config.toml
hidden_size = 192
num_attention_heads = 3
num_key_value_heads = 3
hidden_act = "relu"
qk_norm = false
extras = ["capped logits"]
init_std_qkv = 0.0538
init_std_up = 0.0538
learning_rate = 0.00637
beta1 = 0.95
batch_tokens = 65536
train_tokens = 176700000
max_steps = 2697
dataset = "wikipedia_en"
Each number is 200 + 40 x the weight over its row's rms, rounded and kept within 0 to 999. Layers, rows and columns count from 0. The size before them is the row's rms in percent of the matrix's.

# layer 3 attention query, 192x192, rms 0.185, rows 130-140, columns 64-127
083,179,253,167,181,208,287,213,188,190,190,162,213,253,219,98,192,152,224,167,184,151,176,218,183,171,226,156,272,181,185,197,164,217,145,247,176,270,130,233,226,172,227,158,114,165,226,167,203,150,217,176,214,201,216,190,200,167,240,182,196,236,158,206,217
090,236,144,157,269,174,222,152,223,256,267,179,221,249,183,215,229,216,247,185,189,113,115,188,214,172,245,201,182,191,186,176,230,201,170,126,212,164,275,219,215,205,152,224,162,200,276,196,263,209,185,229,170,195,198,196,290,179,237,169,208,264,261,213,269
090,204,197,250,191,216,185,243,189,168,201,288,210,188,241,188,188,207,196,227,172,221,193,231,211,220,131,208,150,216,238,131,193,228,183,187,190,176,175,195,229,151,184,248,269,131,196,275,226,214,235,192,225,189,193,209,209,201,198,172,200,172,219,272,187
081,173,133,177,191,174,173,260,165,203,252,240,199,187,245,200,171,209,174,182,191,216,140,178,223,255,195,273,244,218,181,131,236,149,225,207,192,194,260,202,146,237,195,171,229,182,185,192,208,158,240,239,145,225,150,244,163,170,265,259,254,119,203,147,202
079,198,230,193,150,286,196,210,185,246,142,171,198,318,153,188,179,162,228,195,213,156,177,272,225,255,130,255,213,156,197,187,236,208,211,218,164,241,195,206,209,202,229,205,117,200,175,197,202,175,212,223,253,243,183,286,151,191,173,196,198,185,181,230,164
084,216,121,205,271,167,200,244,207,228,189,202,188,255,193,210,256,215,126,234,158,189,206,167,205,260,133,151,175,270,264,238,198,240,186,138,239,204,158,159,211,196,267,157,191,194,179,217,198,261,154,225,231,236,147,218,149,219,208,278,208,241,255,212,180
092,208,252,164,148,253,198,197,222,204,165,124,204,129,129,194,173,288,226,239,214,251,177,231,198,134,219,154,167,216,186,233,244,201,261,203,139,209,189,210,186,133,167,159,267,188,139,259,174,234,277,217,143,259,236,196,176,185,179,202,257,225,241,257,213
086,249,145,260,167,183,169,275,180,256,169,237,202,228,153,146,205,186,176,292,234,222,191,181,196,293,137,105,224,214,181,157,163,232,152,202,188,220,221,101,128,212,252,218,213,189,275,224,188,195,239,161,161,215,174,182,175,197,176,219,183,179,238,161,274
085,188,135,219,168,206,183,179,153,157,175,225,263,221,198,243,230,251,237,260,221,127,142,226,224,195,267,188,209,236,241,168,132,139,181,182,174,179,184,229,176,184,208,148,257,225,144,213,191,161,191,190,282,124,179,185,189,166,215,171,207,197,254,171,208
087,168,278,151,157,153,218,185,174,247,141,250,216,216,183,266,223,208,245,188,146,146,160,217,223,191,180,214,206,196,175,204,128,249,206,149,52,217,170,191,230,201,174,146,118,162,265,188,244,170,201,198,236,167,187,177,222,313,205,232,170,125,169,174,236
084,187,198,302,175,252,213,228,160,240,110,217,237,175,140,254,257,254,233,219,182,195,108,141,217,244,149,225,180,194,215,220,186,194,260,176,201,298,197,179,248,214,174,171,195,233,185,202,261,194,175,158,164,199,95,224,127,163,219,223,260,245,141,207,173
# layer 3 attention key, 192x192, rms 0.177, rows 130-140, columns 64-127
090,166,224,191,210,265,206,195,135,207,134,192,171,185,160,216,227,206,251,138,126,233,130,212,256,179,156,243,148,159,181,210,241,184,253,113,266,224,149,154,169,189,226,190,179,243,209,156,260,240,159,201,217,221,221,227,276,141,233,250,297,177,129,271,207
093,186,180,166,251,157,231,153,236,230,229,169,205,207,152,163,193,219,173,228,150,138,215,223,219,207,219,238,237,175,141,216,199,194,254,218,179,204,192,199,178,230,220,180,132,199,239,215,142,197,251,206,130,247,235,191,161,141,184,197,133,130,187,161,168
088,177,188,195,179,244,150,301,238,201,210,289,112,163,169,162,170,126,146,210,150,249,160,182,207,220,176,230,204,215,252,164,184,198,246,162,169,185,238,169,204,173,300,139,202,157,82,237,202,182,250,166,234,180,149,179,219,224,246,280,206,157,246,154,227
091,157,187,179,209,157,213,242,275,231,224,172,208,247,240,184,198,248,199,247,186,209,169,162,168,188,203,164,116,185,236,178,201,167,217,233,142,171,168,215,228,213,207,179,183,194,139,161,190,142,211,199,150,249,253,237,136,153,253,100,231,212,212,173,229
082,201,247,170,227,169,165,291,155,275,179,250,274,170,198,272,232,154,217,127,138,304,261,186,154,273,165,163,178,192,159,178,173,223,249,105,173,195,222,122,232,166,226,142,288,234,223,185,205,191,232,211,115,136,255,248,211,192,155,105,232,124,200,289,197
087,200,192,192,193,257,210,240,263,224,175,200,181,191,131,173,235,190,255,203,206,197,174,222,174,248,166,157,284,263,144,198,106,222,179,191,173,222,202,212,246,237,189,179,85,157,236,221,260,162,238,190,190,163,239,223,216,154,222,191,223,217,255,243,120
101,194,188,240,177,124,204,212,174,160,169,214,135,178,236,230,169,179,255,245,168,245,203,221,196,237,219,137,167,200,202,179,311,248,195,242,276,166,227,275,188,172,168,256,257,185,178,195,260,217,191,184,165,209,206,226,283,149,116,216,169,283,252,189,139
093,179,286,223,172,178,202,212,201,201,191,257,198,169,222,138,242,208,129,158,129,160,160,89,173,213,136,162,231,196,204,193,247,245,221,262,180,156,204,185,206,163,168,235,106,200,194,247,219,220,186,224,193,167,233,224,227,192,161,192,205,220,154,186,245
090,96,179,208,227,223,244,247,182,205,221,206,212,223,167,185,239,260,216,242,210,190,207,234,266,273,240,159,160,167,108,171,166,151,291,123,198,148,216,148,142,140,123,209,194,240,240,220,223,199,190,281,212,203,178,212,215,144,178,203,259,202,108,214,240
094,212,197,173,254,247,205,145,253,191,207,272,232,165,202,178,223,250,186,203,173,175,192,165,173,212,145,201,158,155,250,183,168,209,167,237,243,267,195,204,228,244,189,192,207,243,248,201,232,190,203,294,146,124,156,212,186,190,162,280,246,212,197,201,306
096,195,202,269,212,279,219,176,192,181,129,152,189,256,132,222,216,172,233,218,196,246,191,239,243,229,247,219,205,183,213,146,180,177,237,209,224,244,232,143,255,149,212,205,102,207,199,184,232,209,237,119,144,215,233,220,269,182,233,189,150,286,193,255,197